Weights of a small GPT-style language model, trained from scratch on English Wikipedia.
Architecture: rotary positions, no biases in attention or MLP, normalized queries and keys, local attention windows, shifted keys, gated attention, value residuals, hashed n-gram embeddings, an embedding shortcut, learned residual scales, capped logits.
Training: a variant of Adam for these matrices, 465M tokens, 7712 steps.
Each number is 128 + 24 x the weight over its row's rms, rounded and kept within 0 to 255. Layers, rows and columns count from 0. Numbers have three digits each. The size before them is the row's rms in percent of the matrix's.

# layer 8 MLP down (transposed), 1280x320, rms 0.0755, rows 862-968, columns 64-127
114:135132088122153131118123120106156141124143118149167097129154156181134131143099094113090174147151161142097132104134140153155101128144120134153156099133097130163064161134142118107122155130164181
100:122113080127125114072119155115147131125106139127169108166087159111149147117142125099140143119138132117143135113120107091118111131105144171124124144102129154112125105176066136137150120148121130
095:134149169112180120122123118093110148162119114110127111136159122138129068137129078101117130126148121153112096123110107134117114109142168151116092131110133123132137130140142146123131114163087173
098:119118135116108143151073132135162112097157133145139107094153103102130104135163098169145152094103111117075122190124127134131119110107081107142143106096100114107136095134108116150079145119124165
094:156130145108121106129113127157132107128150121159140154124098079128113158114150142119173141159141144109083124130091122120134133113163105133155194130157131128155101136115126134086165112146097122
082:137142075166148139103140126123142112142123140117166135114146165172102168142139124146098120138147148139162136079115146143157124118113115146131139097078093111124111152143106141141069144137119228
116:102107127115133131139145128116118100141117151154116109119133105131128089130140105147177110131137102136115163107167154127143144114124142106193146152122130160139104096147138160108163140111161082
099:138140144108126127130124155127082119154108119112121126109116167106134160149123086144141110137145146169134135118146147183132102119102142119103153139123115106132151109086069167120120148141128071
103:119123131139114101113120112163164128123107138112172195135145130170132093131151142108081112122147141132038146183119133146118120161158171108127132118128109119140159152121136128100134089158135065
104:120097114138156146112165142118121139132117195144106119141167125127104101154118094150092123105145136146128151121127102131115127150117129098139136112163104151085087146132103123131123134123114148
104:122124110161096163120099139141129148116092099133105150106145099124166173131121134109133159145140146149119083166126129083121137131134106129155112141143095166143137115152152130132124127090139130
091:108129125115128115129140137103156118122102132173087112118100103149101084119126139131119107121089078122150144151170148120092125083138125112179135121168113160104106121117133156150122114151114135
096:106101141139103109148095127167129149109122135145090115103187126090127126105135129104129118093123132116121170089099128125089116099124132180124156143155156091107134131148087107078135090123162180
101:145135150116136157132135113148145135135103113115144143120121170110128136122142139086135079162183119157124119108130124146103099110117138119172114120108139149098123134092145107137129118122156101
109:104139121104176158135147104139137114117154153136168092145107122181097151137117159108161135125144097167078122105160133098117165123153129120097205159143089121113084135108133167138121126124200131
105:084130114120135158118104075139119118146131171134156091142110121100126117100168174113114131124104082103142175166145121146098144079117136128090147136115172090103123152134151114153111108107115165
101:179115122117143111170160119108163150113116134141112164101111114111128074079136147124160109127123078144150126114113140147133102115148098136123164108157106122140133124137087093118173129078163099
119:145142131073121147097140115128119150153149128114086189129120089139168139127093171127099115086130145099141128125156129107127169116134115122105123129127149152123152140105116132125135154152119143
105:136117156070167161128149111115131086105135162139096113114137117153141108169078112154150163122119135128102147203138107112114088108124137131156154130132190087108108136113148155099114068183175107
104:104099122080101131126154114211110129112158120105093122130135124160079169146115167122182179152130134147137149116124139131125177128102114108135141138193120086172179124108103179125189113121120061
104:181132133109109081155131098149161162142104146116123140146089189126133150141106131136132151129119103111123150129135139130129108113169104132158127099120114107122136103146198125090104150105127134
100:109154139114122121149085140145101113136131178113096132135143090101140144124116102148103146115132145131150158144161088122084133146078075119097121142202107144145098103094136146162185145081150078
111:130125067116139138190093134135112156156124103125113106152130083075101158104130140151178150140106078145143109143136137134082123128076100113115117130130088149100127154117139137137158105132118098
096:127134156129109113081145118155138123109120136138101089117150114157117126125156163157193140157133106134171121159161136081180115124088114117140158126152146122142119139135146128166130155128145137
098:106131126143154111123139163106142140146178151152101142122080122129144125157124124131154137113108121129125148125091075112102103132096123126107107100070135148141134123136134113120114127137139099
104:154138142144132143141118130130088156104111083102112140107102135080175146122120092175124128150156112127138104129115115161143128175158119108132155098118108102155139103142154134132173133099124103
100:166092139085137150095115161146175118142128140109140126099114122060163150118091142135112137129130156144091130143120128088127164133112118158090142115119163130097150098118151082138107144142174183
100:092135133139125116129146170114143139118101141118111104148164099153136143087098103144153112123133099111104127112118140115134077093086130142152103108160130138139165133124121135105116085147123159
089:170100101137160145116111125109165124152142164164165133096053149099121149112120130080131137110128146150132139129112168130126180150108078113106138105119131110144167088152097150152129159108105164
101:117134148128134117113079133109129102108124113155116130100148116104116153115144086093121137132114114158116157094111160118119122120162129104105111145167081173140133129116165110098182080099111104
104:134084137129109132106130147126140103123106115116107117120162124108147118112099145114152140149104107140099168153120112102126134094110152066134158147156103144096172170149136102113123106139107124
095:097130123169129145176127170113169121162143140113172120120113142159111113143111112140136158118087088078129137149162115143148126101175124091148137122109108151112133127123156149133095098139122179
103:117155065145130131109109127159141105163090108118138156118107144127140198135144123144110131120164140145179122098089143155175119131107098146142163174098135165127128076146122148161124102091118038
092:125099117090102132148128092121101084137153151150128143109121172118098169118128125149126162090147117128161174154164114170141163128109094105104149137119153133131128110126126144121174100103131154
101:122158134113102129094121077116104110178139137141115099119127128118107129086132148122184113106136137129148113140173104128140108132122150086134081090160108133165131099183098176103139109135166091
099:081096129111091122119110102139148104120094127137171146120119078104120105124106161113135122128162134148151103155146139122123140154120090133141138118135156113134133102131154147146151119110091148
112:075119141123147138147088105137122167156141129169162088108118141129136150062094117163150084168133125111117107155162109169103113139103126101146154166140122072125122119122148148144121098120131147
104:139103123124139136168144085105101138134130142147134104173142101125136099164143163100135100141097107119067110130111141129106132120117150115175078141114114090137078142088137155134154128155102122
096:098110103112122093124110126101152105106135155150088064111127135143122125133108146133140139119055143109109158117144148197119152102162167101140158101139144141129118106134136132100120125185116043
110:131122102099087164149153130122151161122173161155117144134130149124091126098101137115106144152168146180149159092153157164130121120086132139100135157135133123137114126148124113129138132163123105
102:106150145153177088157150134119139134132114154111148106132169150138125088102102164131182122100126115124160145131126151103123143140152108100133112111110138133130123125160100136067145098161134240
108:141113104145101139173101099124140143114151130132107127122117157128110137147130103153146137150138106136131210102148150155132140118101175109154142082136161150117079131155174108151110157177126144
107:110116102108124112117137145162141103100117117115098135129119129075157148176085118131130081144154098160105157132162108108127115075115109116132125077138103126102135089139111134106133086146080165
100:119120166132146123147133131107131070150130132129116164086114101179124113143138129063174103161083147137114122095141153094094161149114096116147078103125131136134130150118126140133146081131131188
094:109154129147100100141117165140145100135132161118100137088133146120167090122157133105134123111130115107131155140127089129132143135098168134125183104147120081143091110113110129146149132117159252
105:159113142140125157126123113149152104106152131145103150122148134111134105167109139095132122117114110122090130119112156117142101112132116129116153097120125133125148168120137114111132136084136066
080:130109122072157145115151112102145137104140139109133077145170162131149084145105123132137132186134126186121132101107181110130142113156174139121141153145159147107121135125124152113115121134121193
102:138109074123084169080142112140175126130139168155135154085153130174139124163141135100158134093093157142125116094113162129116147113149125136116168094150155137092168131145123131120158110148074121
099:136124132119135078118120140120174157170118116107112137115127148102118123109105118115118167102128107081113092109123139086119125131119146151123130106143095088114126130102168194128140113094136122
095:189158159087144060132151115117156135090159113143125155150124076148158098114125094092164116155129135198093117136128169136150123168134124138098123137133071130112139110150116122148152126119125074
104:095081149157149144133115120077145159152162113096110086120137168155133118111150136123146152142153102147109089106168095113094118127129161136120151125129172151134134151110088126121158108122114094
099:146117108124130113104103131128148146101147134140104117131105132100141061142102179111052136149109130158150129141176106132131119143115136202125134165161120147149122132099136151107171151158066124
097:153135120136173170132115137123146148141132159174156139093096126095119161077121112101154134148167142147098131167112127139097159140091114182143143131122140122130141083144135116124096177113119132
091:141096101132132147110100121149119122130156089113102144110156130122124104128128153132168151109165102137147159176133118138152128133140116112106124111129130164147127081127148113128183097162118046
101:160158126126112093126132160128131145151142150151164096158158090128143125162147096093140136129129121124127120123145128113107149137149126150115161107096140135136182165122145118123144187113149124
100:133110082145145128122143155129147127174114093088161114130119137150130145138164132132133154112108116140095153119155113133122119150125132136112168138126133124082086116191132165110122148143105144
093:089165131143096135131113112076150125145114137122160148152085131145150164127107088120144088159136122087118140121111137141144104138073134128118096098172184145136123135101126090097087187135183180
110:094126190089123166134127114126157134128108173099118120128133164105153167087150112133105168182155158139124135161118115160118126103137108115133128146141127119097116115100079101097099142125141151
092:170114144133113137124152118141101113071123132124158080103097119135134115133145104108109143163154140132143133099160128091141185152137126088189127095107129103118133149093148116141122118123126091
107:105106134109119116178130102165110118066098098085139106129113133107122158105100096145147126137153157125130127115154104155156117135120120161084099130080141118177108091152113108105142108149093074
103:106127120125119149156097132139113145140167186133109138128154108112124127154136095101109135169161118125108119084114138093097149160100137126084144118173145094097122145144096125145113140110102111
108:153131088118127144130086121156095117114135127107142091108108155125140095153122120097138097119113152135178158116143120126143115142135127091140136166175155086078156152160148112114148102118154132
093:067160139098111142147127108120103163192147114147142133135119142132120136120112103101051148157146113118138204117161135157083113117129143130178144127141123200137148105126095130112117171132113174
102:082108181126148103103122134084143137139125166135111139091158137115103126121152142149138080129135107130139188139169092143125168147102072151111145133141140130119119108094173139149121124126126168
115:120140070108120131169138114186130131153108161124107130148108107136147125112135125151179164116074160123106135138161115118119137100113112109108169187178126089099088119149148144116163063132102106
093:114105098126118090097140115146152149125110128112129104161171122132104121079120114091139121158082095105072114123141147077133125111111129122136114125154118168134138114130121162152140143116121127
097:160125140155147083136111100135110174125133141133166139052157123084091131122120141120129155166160125155160154131110169139158154153089107119158119137141120147123148076116133125121137134089137126
107:124138120124153131163104067175079148131133130102115130147121131144111138128167133069096131134121119129178144160168132121133158112104120161089122131099135125118103137063123148117140119172149126
098:161141166139156155137130156123127149171122115169100173130139125123122143138155134133132155113145159101121141135122093125135165144118120138158107117144130135148151130129136069118098135118116145
104:125112119118100081134168168124142171166118135145124066117137156099110165151110138100122162157130124131152140108130116143134111133112188154114120146158131127120128120088138148148133096129161177
099:115134129111142113134125121137124134135097117127121161138118107119085126102144113085163144122115113126112097132117172130135148116112150112121107153100094137126110096142150147135136137101139215
102:071166163085119127151136118150139127130161133119096140132124136148130113075115132071169109121123122125132144118120134135124139151101128143115154140066102139114114117117118108119169067136104211
100:161102111112140136109092138190160134125108113164123155116155125131104078130126143139163168187136111145098144116100136152136151124122101132139127144138113163132064085142157173104136176141156075
106:127130142131120102136113143149134102171082140137126154111130156131141113130145113110148123111177116093164170161146157109121129104084157136137136115170158107103118123137129064130107141165173155
108:102173161112123180153126123143116117133167168127139129120138171118119106115080174109193112141132182104087121170162113118113111107146152149119110102143118110112074151070121112125172102165099159
106:140086118106089165137118093070141103168118129131157123165135129141134116113131066103118116155114138128116111149131126148155206101189175128125138154196125108152127091116130154136112156141103132
094:081145109143098159154105106121140157134146111150147112121135143134108131143158118102167151133101078143125214145164095120114147129117121171106175087117150112085115096129112126139141108089111144
102:085153156111107091164103096090149158102094130140105123109137157136134152129162070067129148180092132101111148147139134101146106108105073124129184089097114119134114137119128085088128166127047148
095:118170162103142089148072141116158098122162078141099152134160171109161109157134082118099142066130143138120119121132150135119129120118172156107106120135091105139113135118126118107166084171142130
100:108109147074133116168104114160148134206174089083117100169174125106159115075134138133106143139111119111122108155133176129099160123151180110140165130136173142130102142142098122142138079164167180
092:125163198137128154151127123111133116134137118105092151099109136110141135094134097131092160096139136124132167128111115101140113097132137125144089108113176127128121120139112110108135134129164219
104:121155141131141088154124107172098119147084140125093115129123088136134152132174088128112126164130116115092117118154088101112145143180071130138149114119134105110147125107148169150166150115145199
090:161168167121124119152133139111165105145132147160118157118127112141170110191132104112090122124088083138165106157113110123141114164148110101075106127130139135102136144151105109103105105167092137
101:095159174128131165121085136145130166118160106108118140107111123105093110103098120130068101117134116070141134160146136125187123120114156180124112168179151108114131160180101162117107115149146162
099:163130137159131116123108110154089148180148121114196108121125082113139160149135084145116100098181158133135081160147118138136092152116123142101093159128144135136136132103148165139139137099119142
120:099137116182168119102126145140130078103132190141146169115107152159131134107075131124130127133114120167177131121095143123116087112115136102128132097156145110123134152144134145109177125120161122
096:166164124163136115117116143116147142103127171114124115140137137124144100110159120151156117119126103162144090150146147147164145142121148122079126132136122119136123140110166134128162070168099102
106:146096133073163131154094142087158112132129116122108102147150129124171130125097147144123129118110109157129122105096145134094121089133143129168139162148100132133136132126133107196138117147114084
096:099145144183154147172129147101118099136163168142120124150095124143114147173136080162174153156093154124129149148142153148117166138158097098123131114114079118124138160105136157123075104124140168
097:124148157113120167119128174127150080102142125121132137120116157084117152100138149099162129129114135110178167115129087175114132121094143148147137154146112066146144102072167111138109107138141231
100:088145126124125146145140109115150125123146108122143112118094115096117121134165140077150104104122155129128124144129116147110140078133116128151134164116127134126107109126118111148140120154139125
111:126122088140165099120159126109101124146091118134137129096138148117141110115120078180146130126109148161110096152153150201134122101110181148118101128130116178180105145156087137164135079099081103
104:162136138105121114113171104086198151121120124123123080151138159123106142207173148094089100111152127140130116140159117132122107156139117187110138103097106132112121140173128147109100124150127115
097:129154135130147184153143124114122142193125153131119153138113100146112117086127140105134163177142143122097103136150113141139144103176133112091129107112128104118117135106124124096104098158115147
093:133143129129146095085122155140086122123128092150113105144167125137148132125091125102169122110115108068111126141126139161124165162167133131112093115146161135138135114139117141121122113153140147
114:104123166126132156127069137121086147143131156117124148141106119136146097092089138136149123152127102127156110145173120145108103103105134157159159123187075107118121123147108147123140121165094104
095:150120137128119141128096125133128129174124127118138146098103151128116147149092142182108113112138174122169125114123100089141149148113126123114101117080138124171173117132132119085130108103142255
105:119103146135109166142122108152141117109153145144120049115137151134116120053111139119189125105141159090140125159114113139121117171127111114127123098127153109124128128138138152097141107121098168
106:126158156084143122147105165114123139105140099133126114114154121168141172138137111132141127094169085182118172134132095143117111121090075123137095142113114120113155164116088159114151141114145152
089:131122130178098139130138124100127129121123145122153119118138133155114140117108145174133127148162139148116140122083127103144131125130126142131125133140146096132165141128096118103092124116098255
108:110176136134092127098099133085117120144140148150179118142108116150127117131158128137092160176137170100106111093121117101108179149081100150144144093111135128104120106109128087136153128141118137
105:147111162119138146132122101120102147149147109132138138113151169130128151094113092108142152164122143173119143107127134134128108121099165130164135108110097117190089127122119112122142116131111144
042:146076116115153117095134106097173151093118119099184132151137153068128138195098124118128166140123123169144123085089126127125121125142153156122110139119117110125145105116114143157136132141106126
099:122134160096108126126076152140155069102111138139139079109158129140121155155101142150130130133121138098060128105130110144138081095079142086145136107161105125154086133144105105134096119127121203
099:099134136134132185158130119123147125130155127081132133080129171153144188096124168135121114126175155133114190113138117128116129126071097142122118156118129067114105113145113139133163124125137059
099:179140106144076139135107119099143130138108103143124100152137102122108091133134062165122128087085120122133102143109113113136137117122078124146088169129186085175179135146118125123096137111139164
107:099161119134128082123107105105138145145123107133129115130113122134139078089122142144102167191128148072143088122095134118169139155127153162174138139106181113124137112142116156096145066130160140
# layer 8 MLP up, 1280x320, rms 0.0809, rows 863-969, columns 64-127
094:132160154156154147132136150134129112136125147140167113088133117105143091150139158125109135108109195120110162113124124127104128133110104136114175090152138135157107135124175087151148159126152130
093:128134128118096129105147137109129109120155118128087145131122156121117148121112158120147151144099129157153144142174085106141140179150166159094153116113149149115139140179118109141140127163096117
100:120134129125139137086177106158146131155119112120129114106164101077141152131138151146108126081153143105141130106116117139097130148140106145119113108108118110132112091147087172130107150091089134
091:126124111128131113137153154153133108104114112137093125129117139174101176122155153128142126098159102121116130133119149122103141121131112147125127149134115116129142126111127106157126159113154129
082:126112164110089129119123151110137096150104138124111145114176107108167095134133141095107154150130103090168134127128129094090114191132128149100113132143166141162124135132156119122169124118105163
114:133144098150182110122167129152109112134123126153126134113148133158182100145102115114114108109188134151116155082098153138126148165153141123124145109079122185154162124114147139133198129092163115
097:150146123159134126089144139125132175139130117134117141131185170160157114126131167158137147149171176098180136158134127106112108146136132114173122111119145120124134125130106077128124123171089109
100:132143098104140099135151113151129137112108098118175158147151128115143116135100160148116123128119150112134072108131155114108131135155134157115109115105123137114141108091101123132137119109135110
105:152107119144139138122141118074093157126126144139143050148138121115133090129096118096121095156157137130099118105132158109131139170119146116140121156130100116122104138133145142138161119120113122
107:101121136148140122138108130139165140142066096118155103165140131153121113164142113145135135155164141131106118152098138091064158143142161135131063170109091164164144092142164097136123123126153123
092:166158140071127126143154139140146180095155118156123148113145123143132107134111131074145080134150125149148156101148110160087117141133100141099119111121133140116113150172163149114089161116129125
101:142111098121108114130119202169130138115106128103120148146122131153093102134158156096158104138119116100142139126081128124157145153160148160139131145105107151165152125134130147136138122139125128
102:124161133110122128112118143133154134126072120099166095130130137115153116186176119093106098155116120129132115132093106148123159128125105134147169146149079158118145157185104117159093131130091118
102:152146123129099144093136150092086117142125159158155139110127150128120093122148153139104140096110110131186112080124158123135135107154119122130112073143108117154135128103118151156155177124124117
110:126144121139106109095129111136107157133099153199136094136167167072162129150139174095108132119140135130140129123107138096121146162148138130126133105120182165125119120132123182166093132110102120
100:133149151169159127127121110152113121140113099123137171155139083069120106117122137106131134151128143124152115099127143133164148122113096120108113146135077121108113100165130114098158178125143115
106:168126170124160111106133119110092119101098137143178089110094115116136122089134132133117146152146119142086117092185138091116167146137106140099087107135119142130148137170112162107124138128093106
105:126105099126130140096149094133137132094157136121120126108175118112153091132092148130117123142166099145138092112089160086123141154164155165108141112155121158146121155163152133107125116112129126
100:147128142126171137120124125077152139088109119128187130121163127113151060165165128160118085090104152137108108129121160141106126145156176135121146094120123115154116186118119105132113139153127110
107:146136129147175098128105149098157134138145148110120130188173090143114142116122142145134113132142138139118138106133161156139157146140132137131144143128072118126105120169155129124117126148166121
109:114125092133124140102154128100131163126142163161138080104144120156115133105159131090147133101127121101160116117124127111112146160148155076115149111098125133139113123150150124167134151160093099
112:117119094154133119100109162137118124117144115146142145083121127119176084108107174128139148087148130116094151112077132090120117126120129122118150129104107102149116134122121128158118153124097112
097:168130104125133144112154099107163117135075141133136163160143112161133131157169140081082119091136083149134114124136143121093142132141163092127087066138123144144140141129147107142192127102135101
095:169167147057093126121112162130098097126153151140122144088195104109149140108086082106122128119145104130109117102120169128099104110115121101115128064127147188130132128120126133167151133106147113
101:134147083123120116079174122108165155130110134103140110150114099127071066152089177194139129108139120133149134135118113074113093096126129112108106097097092162106152164182137136126123163139073113
101:128135149102082129098141157123146085154097147140137160139105083148148124183082137131108097104151124087131124120092100090106118140129165102135146103126147145116133123106141085130150134133151136
098:124096150159166141089148140136122143161124136102121184124136133127139154154110133184135146133145139112148119093118141173101165119158183156156106124144141102125200151116076090140118104081105101
087:183090151096131173145154121106109132093158150165119116179171121108110091170110165132114139118154091129184119106150099143105106122160080123129090161097157103135138160110122127100159115113109123
102:163118127130139140110124130136173112123128144129158088074158128122116121140134114085118131143142166155097127114103177133054160152140102184136107149117158130111115104113133132136129164124084119
102:108114113124109119099150136112184099144113162190114099143169124106080128109139142148131170144131129136138098097112081124155107097171142133096136140138136151131158144142111118139147149143130121
096:162167154135099140128121146157167159137107113126145148155117112100138095112084131110107129152149134120140102128103154107114131108166108140123103191103114119135108169106121126107141152122102120
102:142129156100118102112125131093091092144090114125196081115160166096164121122148160136126141123119119163165138123161122097076113100131145166122116104134159154116109176142149092119133155150137129
100:149133127135144125119131148127148131100127128106148118128115116118151106152146142117142084135117140111114105118100131128108090129155123152108124113166139116135105137134126161118085128144121119
101:114131135154111177119129139141112148112114097122130137152121140140143184130134127110143131103103159109096086110142142101174134195134139119136147125158126143169160130177129133107110097170111111
103:116129128172114180102143170143122142141140105124108125089139134108130136136137137185109203103075106121113094113095144129163134109119140120152101169134141123155101109106161101137132167150087114
120:126139127135131167113124117114113174108111086121145097135089150135159138126109111080130128138164132138152132106126109138096178147140128125123129158046132186156132067162151161168126109137122122
103:114136110142147077100120112123126131150150100163137164089122133136147117159081160127146155111085148130156110110107105106135126120136155092132154123120141155131191155136096167126130143157106119
092:136104110098144136114156122120166154119152072144079130113116155115188117100086151132138160121120132123128112117094146109179148178110167148096117128139126164114161139125120125135127106156120119
114:130079110149113132113147136147126149092148128122141149132145128100077142132103133155111156157156120144161170115137163148119095134132190173129098103118088160148099141166123114197165162120126117
097:121159125141141098134167141085118167154096100137133183132188131169110139152115127140101092120149103137134086135138148161116177090147133155132144094107164160165102173160123131132123119141106137
113:155105119142091135116092142138117132119151147107153140118152132091132160111134089104126132132162116142165096084165141117136129154149157122140108144119087114107092117134182140136150128119152113
108:135084065174105119152155158193093156136114132118118097125105106136161135129145142107118106150137162140104129084102142129081132127128093173121128079096091164112171196091132137150119118096126112
096:162140107150150093114142119137133114159102132127159117175091106145122126161151176152124151122093142109135112119120140136131160146141091143108126120093113135135151105109145131125145120121132140
091:108134128142151104098148142090130134115129119130113128102075144133139124179138111147117105145128126139120119106128127078158139141106171153119114141149107120130117114146123163110095080177124123
104:173144161092128115116126056110118131126090109155140120151122140124115133170149108106121160121127110133132139119123086129076101146181149194124099116125150140151154131118113114118109127132106113
083:113134132161124098132108160197113121164123127118155163107105125109107153135138173109151175077083131108125094138169074154118102132130096121156144088104102103134144131115104122125140118080136139
100:147113127113119150146160156141129128124122097107114102135131099114128144067094170110166143086123097081145168094136138125161107144104169154146155100136125163169193113132116130157074130140116107
098:116119140171146147140133111149182107083130128140130157158128125178134104147135139144104101147119090107175177129137089092121129107164109168101135121129130119136127098177154130125114130126082102
097:121141148182149120143129116116164106104069117120125100126118139104109138151126118164147143084101153111111085122139147142149141189132123164111128119086153150144153139105173084126120125111130120
106:121108132143113162131154150126197120109073128112127142164129102124119099119135120106108137100119150112111091151113090122132134105138116138113109130131111172114137117136114071155159131120101104
097:137135109128095117110153095105116127127122092130146093140117139135133128136147166146160151123142110095128125133091127133130122121141137142134133101118144156151141157119111087146131133116117099
093:109140132142036118088131137129137158139108147121155154138108116117125059141177118142081104153151169131146125109140075130127138154171128180118161120144139132137134134110143135093156116129122112
091:146146126133136131151158120157153125108109094162124161169091137079119133130125119120119123080091158128136083133139107131104115139139131199091144120112129129107083115102153141125147141117122129
098:165141135117091174142127129127098153141148136133141137138144134125104160127120130197128106115141132109149133145170066154146120120127118105131144171131154124099130086105130122152116116122125109
100:133100097139144113112124144089155101124126104156182118069134139090188084119133110151109152116123136142109121107092102079085138168140113115090153100142125114138172121147144122104176140101139120
091:137127102139112119134159158120132120180143108168145140116137117105144079129136129103117145151128135142123114115105097125153144137185101138148109072148121138124117140107122139113126143109149144
115:114067123095087130129147136166141138127116147130146132100094135121117149097150124097112118101125126135143104139118149131121107142128208180126112116156123109112120163171112143130155111145137105
090:165128129139105088136103111110114130143159138103157081121178135117109141120110177097137138127124134109220165123130113077121101206094136115135123103098149174145122121100088083142119158122133131
103:143114160192159139107153145107140106137143136132154122144186173164150141148083093160121071097122134123140122108128139090111167125134125112126109097129088122140132142114138109130115122180135097
102:107142178164111145120133195072115136134087134153148122123164111169136141090137101168105121097068098147126077112143155117077112134128097098124158121104137126137127126140144117154151170142143125
105:165141174119136124113145167119085121121122107119089148137177109141096129119099146074111083139132118110130151100114184096163159106175130124097150082163145137102149131153161101146125132142105103
100:177124141161141144096154125144146091078065141111116136129148114142134112153144152142163122095096108120128079105057132158174152136117118130076132138100110127130120110138150131146140103127096133
099:181096116105139112114119102140109105152085105173127120130124102096136099159098082131103140098130128123130112134159097128096138171116117091134106100116123115134127124126126109142136140141113093
124:140087147139120141131164135139162174115112131112177105140119096129142100104084130101113117100139135106148095117139169110116094135111157136146120106103130140166129114148113141167121117050142100
093:116106114152121140092107139162156160108102065144090156129167078152112138108134133075121157121123131099169106117122130119149161142139124118119144154106121123125127090164144091097126114093132112
093:155086126145130131103147114128115120072106162119106125110136125118128126133106123158111128078131126133112122129188125107091125106117114087109138121121130149155140112156145130154078121138129111
114:135128132139124095115116101164104139148112154129163154121114138149142126134115112109119111087111123096172122138164152184111127133127187128106115140093125123162092131120114149144151109140129108
096:148125060186154108146182134115132065136107120152123135127132101136120072140110168144088104141126103101113169143142114132104078108172146121119127138134139148142125128145161149140096102153081104
107:177098096138149114110162169118122154114081105114115115131172106126101096176123149119116131132119130102118082136106109177147140160130123143109140111089174158109127175130138128152164141125125131
090:134128151154147122069110170170129118121087118172169102121129166105116110104148157094110110141109142115098110110115189123171142160149153116130143125121113138139125116099156124131142153097111131
104:111163106116127094138138107115157156124089129149192182112110132151138111170130120130143158119180127132145122134094124130113122136155114099096169108112128178144130147097136144125142114128122107
096:131116111112165088141124112103149146108126120120188091128130176110140160123131136154119123063108159158121148080088125185139129106130129145123134154123108156109119141145141158128090158154136098
109:125167117179129123119132147122133147125112097172094116138150137150074126136127080133124140112173127121177151116101121121084144148147168131099150117090153179126101087165172086152120168130132136
110:100124115133113112063129125141107149135106124147146116144125164149095129137117165114112129126151181130148114089090157148137130143117099151119120126100066154145096130173130154124132135146145113
108:152121152130082147087135104119130179116097128149142109108137136109112125124137104118075134100084159153158125148132084109135164090103148121101109116095139139169169145142106150170127143125104121
100:121121093130126054123143106147109122135114127142165143135105140149131094128141125091120144117137136133145114132144144134114120167164126128086140114170095154127135108188151155134116117094078083
108:134150128135112117105133124122125120121133139106117127153143124098164143115084129093091167139164124145116146124113132076148127152149139116118118086088101138169127093157134115138150136096081111
101:102083123141103146110173127124135149132128141109114086074139112126109173109136164123120144145094105079171128129135127145140077149162111081125149104082143153168143116158111157132065170116113125
096:147167067115124140144157132152161146113092150176101179141131124138154074133123126155102156106163125137135108131077106144172100139148116113097144140088093111138144144130159117107087085116096135
087:149094058117173151103129129130118149134139123148111137176165072121124113135132157133105152130128134123128097115092129141143189143194093172081131098119148126094131081166102111120119142078116139
103:120137114132127102120105124141114140141103081100140089131226118131143091115154086175121116140122125136123124083170134124151152113164138098083138098147123158158150134117121131163173138131127113
088:117110146138127106092123099126094128118126110117152115124156131105136133125159146096081107103137152122206139115135102154096084180135128227138113148137129122132088130103164191153147168148134134
103:140155091161161077143115171125113148120145110164126147121115110103062139188100131114120148134133085105123099127147170141134082174127140153071092125139106140122138172184093119156095124093119141
097:107093153101094061143137096102146096125109148146171134126135086137148148142124133100099129113194112104113133123092151149136087168110119095128147131102102116143120150078101119150125142159146121
128:126103120110145107096158133173094087126110149141141162113060120121146141152083160135108158175148112098140117089094138108112100180107099133104114127116127146144141095137093113143146114103122114
094:156126132117128154112139155170195164110127156123094126156131145143191120148128167137142096134105129146110098120140117066148141140126132151123142091122111122106169157153129112112144133108118115
106:153125098127132125164140171153109126119149106170116156127109092114115113166109177127127134111138146099143167147154134128137105080117083131126159129076103186130136143069135176137142130095098116
099:180096125126155126131148110097199126114149159123140086141172048126142131148080133115130141144170108121138144140097138076136110143151099155131065146111125135135115137071158129114123144102121133
092:123157111161108130181161127136166126134093116142152157083160154083106092133146105130112173114105185163151144147126119157104118143114122175139165122141147095113138140124156061171106114147135131
105:125153144178141150098134115141129145108128133161112090165142076141110093157139143112084153162153157137159150114166132098152143156179139129129143073119143117156132175134157120110107162136105104
109:132131146144118134139125102123124144130139161104129145108118120113163116150132106090163075131135141090136142095131133145129120169131144178130113140061137170128121129119116091182158131170127119
107:164142114157104130163097153125108139137143093117112123178132097103115061152123167131144133147186133163126132109106086142120125129145098131149152149145107127154141118091148135150132114114152108
092:121156142121111154121143129170125135094142092073162175139171140139131134196123159089090097139115108103124128109132131078134145156146144175118078071139082129162123127134121129144117136157115135
092:149116125156139144167150106139121119107084129109202157120113117093172154144115108103083092117105134097160120149132147159084115147123111109166134149103125132130121152123149127159130106121128108
111:127119121134131101146145137115180129134109084155152142102140149111134126119091151154145118093174091109132117154112102100147106123122100139091154122063133144123148072174118082121113131153146103
090:107140082103133073122169140075131121141118099148158139129169131182123106117149147118141119145140138121164152144134120141164139132137104151138146103152077123126140123103153139161101087199097148
107:127079103154115139137154115081129160122102149167165130107160134111096111140122160085074110153134179150137114137080143092138097165140094120128101137133148149094142135083151120150148158069124134
107:120100116127141113101136145103089143118126143168134132120195139098151128119122124157143131169125086103176138099131131133114186141146168120148090165142133140148146129139069129137140131165092126
075:143106124141148127131131171098117137151117060149108090178152106110144143151135123106139190134095101143145089128124146139118153125134131147137108146111086184145114124124104068107168119134130138
114:139072137148126113104140138105167132116116126148153173101145114133151098131123091157090128159078127113182136123122140165119185122130102163145088124146121131149167127114123085160151150174113103
105:160085083161191143078142133135163143104132087145127120159145135146126136122124113109137149162126136116101115136164162097126092152154159152157130147145129142173146135157145129137135167136085123
043:155134117142135105131202158143133137111109104170132148107124136097113130129098161128118138130116111110134125090100111130119126147144125138065116133115131157209143093184132125173131137134127065
097:123128118184143098107180145110142172112139134140167102154133137142125123123164145092109143150107134113139137118126089126108149119129086145114137106117110116152109124141124090125100153120154131
097:108121098164123121139111116116111097098100115145168114157156155111121130132134160155103113080122147155144139119097127138125166120149103120141153148127107130114140100170154126165108119158119140
100:170143150141146112135131171119158103133114167103117098094143135099118106132144123125112146128121122092153132090123150117119112133134125111122148147160167163122146091128158166108129115112086117
108:130140120089124086135115123160105136139103124133099164191131139166128107112127114150088129132121141122149083132123137149165145134141164166157116134122142134134159121122129155128154117104134107
091:115116101136123133147107128107136094122130060133120132095183102153067087154126132089119149172134109108137139108160136126108127089130134139113113148154110158121118141154141167127147141144079133